{"rope_theta": 10000.0, "init_std_up": 0.0594, "lr_mult_qkv": 0.4, "schedule": "wsd", "batch_tokens": 131072}
Each number is 200 + 40 x the weight over the matrix's rms, rounded and kept within 0 to 999. Layers, rows and columns count from 0.

# q: layer 6 attention query, 128x128, rms 0.134, rows 0-24, columns 64-127
# k: layer 6 attention key, 128x128, rms 0.134, rows 0-23, columns 64-127
q0,140,142,191,186,168,157,216,138,207,272,226,203,229,239,203,210,152,235,189,227,195,280,151,202,231,197,208,274,185,195,139,191,267,212,208,147,170,193,224,172,142,204,246,153,214,265,182,213,164,191,244,231,281,159,182,187,251,188,216,185,195,149,179,167
k0,231,170,149,169,162,150,207,201,232,242,229,198,205,205,203,234,189,173,199,200,256,226,239,179,167,143,169,204,205,169,232,175,238,172,201,146,189,155,180,233,195,240,256,168,181,225,188,157,203,223,226,176,169,155,200,276,155,169,124,248,219,197,209,135
q1,229,226,90,192,175,206,182,199,230,173,169,197,144,201,177,164,167,173,213,273,247,222,215,215,179,200,158,231,158,172,215,241,198,209,261,199,177,173,234,192,228,173,221,170,210,177,201,195,175,170,189,229,191,194,160,208,178,208,148,188,189,186,190,229
k1,216,250,199,224,173,240,187,220,154,190,226,166,234,182,182,151,239,162,208,165,159,220,220,189,210,206,181,156,142,178,213,160,251,164,140,237,231,216,185,186,241,212,288,232,200,203,268,174,199,152,200,162,169,267,226,184,216,179,237,149,210,249,253,188
q2,185,148,190,119,207,144,231,239,161,225,216,156,257,234,183,257,164,199,201,198,213,183,220,188,155,164,211,192,207,264,188,252,170,161,204,182,222,192,97,153,136,251,180,165,201,213,190,267,234,231,192,221,191,196,185,226,268,239,218,235,141,264,210,143
k2,243,225,212,161,198,277,156,282,272,174,186,283,201,214,146,139,223,173,202,311,175,102,213,177,180,174,228,255,255,194,128,182,169,184,223,257,103,174,228,305,175,182,142,140,184,196,209,234,267,202,249,251,162,195,195,240,265,157,192,229,240,189,191,147
q3,192,233,184,225,285,144,156,231,249,138,240,210,272,202,206,130,241,175,208,234,209,224,215,207,205,198,145,190,193,131,197,176,194,261,214,202,214,250,207,225,187,208,254,165,160,213,212,258,227,90,220,217,267,162,154,208,239,194,230,183,118,195,208,149
k3,184,216,169,261,184,142,271,267,215,194,240,239,217,183,211,145,176,262,226,199,146,212,171,237,174,274,216,218,161,191,197,198,187,183,131,157,239,209,203,172,255,160,185,172,198,222,184,246,194,178,193,253,288,205,213,181,184,240,240,129,217,198,244,188
q4,179,169,180,176,188,163,151,231,194,225,228,155,255,150,163,265,121,292,160,117,196,201,225,158,241,203,215,232,245,197,223,182,164,215,198,151,192,201,232,209,168,127,143,208,155,145,184,153,166,201,173,185,155,191,186,241,176,181,133,131,165,154,232,159
k4,269,201,192,199,243,250,148,200,183,198,218,175,207,255,172,219,207,240,211,158,185,175,213,133,225,175,145,163,137,261,170,272,191,173,255,173,150,266,235,202,242,240,196,92,209,172,193,162,176,181,114,245,206,159,201,249,226,202,204,179,241,242,231,151
q5,226,144,204,267,224,236,141,194,181,224,169,198,174,183,127,233,194,179,194,151,214,170,181,172,207,190,258,206,187,158,198,221,178,207,169,187,196,197,206,255,197,187,184,261,188,148,165,172,200,243,246,282,194,191,151,218,177,237,234,168,206,201,218,227
k5,215,202,147,246,210,147,163,161,156,155,212,217,162,157,228,203,261,144,194,236,237,200,202,159,167,229,228,150,202,173,173,228,217,160,249,158,266,136,136,182,206,199,206,191,133,195,176,111,263,213,214,239,228,229,181,152,189,193,142,184,169,182,308,157
q6,166,137,198,224,181,202,213,197,144,158,259,143,168,176,196,222,186,219,194,156,213,203,223,140,199,238,234,175,165,237,192,214,153,201,213,156,241,170,188,186,190,211,182,213,174,208,147,151,174,147,198,236,260,217,217,165,223,178,185,172,298,237,131,199
k6,231,201,204,256,199,264,148,216,154,175,188,109,197,273,118,244,165,183,144,238,205,142,187,203,212,265,202,165,208,177,173,246,304,255,164,219,206,191,247,216,159,168,205,174,139,197,178,155,197,195,195,218,165,224,164,185,248,159,209,197,200,250,223,168
q7,238,253,204,202,213,190,241,240,184,175,174,196,183,230,192,231,200,234,229,275,234,200,178,225,209,201,209,215,195,213,130,209,202,182,162,198,214,176,180,208,202,171,192,193,176,225,166,181,215,197,256,200,225,176,208,233,144,202,190,227,285,236,175,147
k7,175,103,200,213,208,238,179,203,170,140,196,175,223,211,183,147,158,178,187,230,196,232,195,149,180,227,155,142,210,133,192,227,206,194,174,203,176,184,192,244,149,152,205,136,240,174,219,194,171,217,200,174,154,137,151,165,239,154,191,181,183,219,176,216
q8,120,211,162,260,230,265,229,258,256,142,151,257,195,281,238,223,196,196,181,187,177,227,148,211,147,309,223,280,257,193,176,136,251,247,229,175,126,253,247,144,101,256,173,239,236,196,227,246,398,155,202,147,197,154,132,221,226,161,211,277,206,175,257,90
k8,216,199,184,193,152,151,214,210,222,182,242,145,200,223,209,172,229,232,185,157,211,173,243,212,199,213,217,247,208,212,212,142,196,261,233,115,194,199,245,173,187,225,210,165,194,166,275,180,188,272,274,165,197,192,145,190,175,168,192,189,177,265,214,201
q9,207,228,185,165,164,173,294,170,195,175,184,226,143,189,236,190,175,188,197,189,248,254,176,218,255,207,198,157,149,219,205,208,206,141,201,221,232,212,243,183,207,156,254,153,214,194,197,222,114,152,230,192,179,197,241,188,209,170,172,183,223,239,137,252
k9,175,232,179,215,202,219,220,169,196,180,184,213,160,165,260,173,216,202,260,198,155,238,176,225,215,250,187,232,189,242,230,207,187,198,221,229,208,250,238,177,248,261,220,139,231,174,195,214,193,130,164,211,170,246,202,162,203,221,134,238,184,190,193,220
q10,151,169,230,151,161,153,184,221,168,193,199,119,284,152,196,253,251,215,157,207,180,169,239,199,182,159,154,252,278,195,254,232,78,125,208,212,171,152,138,222,174,133,164,178,173,195,167,240,167,200,169,203,178,201,274,199,106,198,210,195,267,179,148,216
k10,231,223,250,217,171,228,171,151,309,226,222,209,241,197,150,152,233,151,191,181,179,161,251,195,282,213,140,186,196,185,206,150,171,256,252,175,179,140,208,229,264,252,132,148,224,148,216,174,158,212,187,173,218,209,181,189,197,290,203,252,126,194,242,253
q11,127,189,159,241,184,119,141,245,191,220,212,125,294,129,186,193,183,105,181,268,147,225,159,156,145,230,145,179,215,221,224,201,144,167,201,202,176,122,181,173,123,154,138,151,134,195,252,226,126,220,201,167,147,182,237,205,187,141,174,234,236,185,241,228
k11,151,224,174,227,169,193,222,252,183,157,129,211,253,170,206,260,205,151,163,177,161,186,186,172,149,213,301,254,152,262,210,128,162,196,202,221,212,195,253,180,146,173,200,189,98,219,205,227,229,328,232,148,210,223,183,198,114,197,155,223,271,166,205,168
q12,214,247,155,158,238,231,270,260,183,177,178,216,194,126,188,257,227,205,183,221,209,196,176,153,153,117,152,261,196,289,201,191,132,245,268,245,188,254,153,190,248,210,188,304,185,218,182,220,293,190,183,154,151,197,203,174,217,234,219,250,179,211,114,227
k12,231,145,130,174,255,225,198,243,186,157,200,216,191,226,142,227,179,202,161,212,187,268,223,171,254,218,215,245,209,169,135,206,223,211,179,243,192,216,163,263,173,223,225,223,195,181,228,235,301,248,236,189,199,223,113,157,200,134,207,213,211,180,191,212
q13,212,241,258,190,234,262,276,175,232,184,189,217,213,146,185,211,241,216,133,168,233,238,207,196,180,220,281,216,208,255,209,124,189,236,190,210,171,207,220,301,239,135,208,208,229,204,195,209,225,183,202,153,174,247,245,241,167,220,188,232,231,118,148,274
k13,201,131,236,140,214,161,228,229,182,200,176,225,276,140,229,196,193,268,176,239,261,213,136,206,168,129,241,234,237,236,186,239,148,216,251,187,227,159,188,228,235,202,161,177,212,195,183,219,172,215,167,209,167,197,280,240,187,190,251,160,242,150,187,218
q14,269,180,185,176,273,171,253,220,211,163,217,108,210,188,237,215,245,242,222,200,252,245,169,115,234,77,113,250,234,306,203,199,148,82,210,160,203,177,42,220,240,100,138,95,178,209,174,150,104,176,186,139,63,248,265,282,112,231,136,207,262,142,180,220
k14,127,194,176,296,182,185,159,261,256,193,220,157,184,185,202,175,105,165,223,202,240,202,127,208,255,196,217,305,220,262,194,131,181,152,191,251,161,193,204,182,170,138,296,203,208,175,187,213,99,213,257,231,132,189,188,246,151,155,67,248,276,211,123,241
q15,126,203,245,298,184,210,268,191,239,177,201,366,92,270,108,191,253,314,173,261,135,216,208,340,180,281,352,244,230,184,184,229,297,231,106,280,254,188,332,137,200,353,333,231,198,326,206,177,421,123,209,285,317,292,224,112,286,117,269,181,180,256,185,174
k15,160,216,211,170,155,168,198,166,167,240,211,195,251,235,211,296,200,195,153,197,141,171,136,217,155,158,275,166,245,145,230,166,159,188,220,219,237,224,168,258,155,249,216,118,155,173,163,219,208,142,212,213,228,232,185,190,195,151,209,238,233,229,157,241
q16,183,246,201,190,243,207,170,200,210,152,188,113,149,227,175,258,237,233,227,166,213,161,260,219,235,228,216,130,227,221,193,159,171,216,230,246,195,215,181,221,190,204,149,193,230,127,184,212,203,262,287,137,241,252,236,236,162,206,271,221,214,218,206,206
k16,226,199,243,159,237,215,136,163,213,229,205,254,169,203,269,282,177,180,176,194,201,198,147,147,224,205,213,185,180,223,217,183,209,206,231,150,237,165,156,232,187,250,194,160,200,215,245,210,225,178,240,222,191,134,171,202,191,231,209,203,241,133,214,229
q17,187,154,217,176,226,204,193,183,237,222,246,213,219,199,182,188,178,203,223,217,192,244,212,201,215,222,185,277,215,133,191,252,230,222,238,164,218,149,188,156,130,206,228,140,181,316,216,273,216,187,135,219,213,161,117,181,238,176,119,184,165,243,209,164
k17,271,228,217,213,217,186,235,191,196,191,216,224,197,221,164,208,194,190,218,230,222,255,219,158,166,191,171,185,188,186,255,197,194,211,203,181,196,188,184,218,157,180,253,164,151,225,193,150,172,229,206,208,202,207,163,252,159,161,138,222,223,217,215,176
q18,210,228,199,194,188,138,154,230,194,207,202,130,237,198,175,201,173,169,235,199,234,244,222,198,226,144,275,177,195,221,147,219,155,268,216,266,179,225,151,242,212,125,243,236,174,182,97,176,164,215,277,144,158,220,222,213,153,210,179,132,174,237,173,214
k18,197,177,193,170,203,211,252,232,117,193,160,181,208,235,188,256,228,186,158,255,199,160,223,260,211,187,191,177,233,218,170,228,198,148,217,193,253,247,157,177,210,238,186,200,172,206,174,264,227,209,168,233,219,224,209,187,240,233,185,184,228,246,198,178
q19,183,249,245,219,193,153,151,226,200,192,239,169,231,241,206,229,219,190,229,174,237,182,158,242,221,271,224,160,209,195,133,174,252,222,137,247,219,170,224,216,175,220,198,239,211,177,149,182,194,106,231,239,229,220,252,199,230,223,236,207,293,192,259,193
k19,175,237,228,184,195,218,209,202,220,211,173,206,184,179,170,243,248,239,196,206,174,167,210,193,175,239,173,205,258,230,153,165,216,244,246,208,226,225,177,194,186,187,134,240,262,197,190,213,199,204,249,203,195,225,189,147,226,231,170,229,199,159,211,234
q20,234,215,166,179,174,189,215,171,142,219,222,164,180,204,159,206,188,232,157,210,231,234,229,195,214,148,190,249,181,196,187,252,173,167,215,156,252,190,282,209,202,226,231,199,165,205,173,171,154,232,249,213,227,196,162,221,190,155,179,162,212,176,204,208
k20,215,181,198,251,172,195,234,199,127,172,178,176,215,209,182,163,124,197,226,144,196,240,201,183,231,224,210,207,133,159,239,244,182,211,161,191,163,226,236,176,181,166,243,192,204,192,223,163,161,226,192,166,172,121,198,238,196,165,202,178,191,185,208,213
q21,191,190,157,152,156,182,214,234,201,213,166,231,144,155,193,246,194,210,186,221,212,182,172,190,201,262,173,199,132,192,149,201,234,203,172,176,194,155,212,217,142,185,250,179,163,209,140,187,182,175,197,189,217,193,160,185,177,187,147,179,172,179,197,133
k21,207,134,209,187,178,177,187,169,224,172,220,168,220,158,228,228,196,222,197,155,202,225,156,175,235,211,206,221,189,207,206,202,202,181,206,242,182,191,240,149,171,180,221,147,194,196,243,186,166,224,178,237,192,229,127,154,155,189,195,206,196,192,212,187
q22,243,204,200,171,178,247,232,195,190,176,204,192,182,229,255,153,213,184,193,219,225,215,208,174,197,229,220,177,196,249,232,215,244,154,171,202,182,184,135,243,185,238,171,186,257,194,145,174,229,267,159,177,228,190,159,172,153,152,195,199,173,234,222,197
k22,238,205,169,239,150,165,245,255,228,219,206,210,183,160,222,189,219,171,212,237,229,220,185,190,231,206,205,219,169,209,177,259,202,124,210,150,196,189,177,170,152,196,155,182,206,190,236,169,231,179,232,160,190,221,217,223,175,204,187,164,192,225,192,121
q23,210,178,196,224,238,177,189,197,176,157,216,239,201,322,193,282,163,149,146,232,169,239,149,148,164,176,210,234,210,210,186,191,248,210,196,132,214,195,223,174,166,285,205,219,151,241,148,223,198,252,229,204,225,210,235,197,133,199,142,207,203,238,212,135
k23,159,169,165,220,200,175,216,218,143,193,113,224,172,193,211,256,194,184,139,231,219,249,192,269,233,106,205,159,167,250,194,273,221,57,167,150,233,151,195,140,211,196,209,192,187,203,169,192,188,158,206,149,183,199,197,162,203,271,39,161,240,121,255,149
q24,241,190,171,173,162,187,232,95,223,338,222,251,148,213,190,258,205,185,129,183,160,131,225,197,230,237,185,223,191,230,236,194,161,173,246,223,243,188,190,204,233,223,272,154,167,129,180,218,140,196,192,248,260,254,274,175,170,187,253,167,176,110,269,164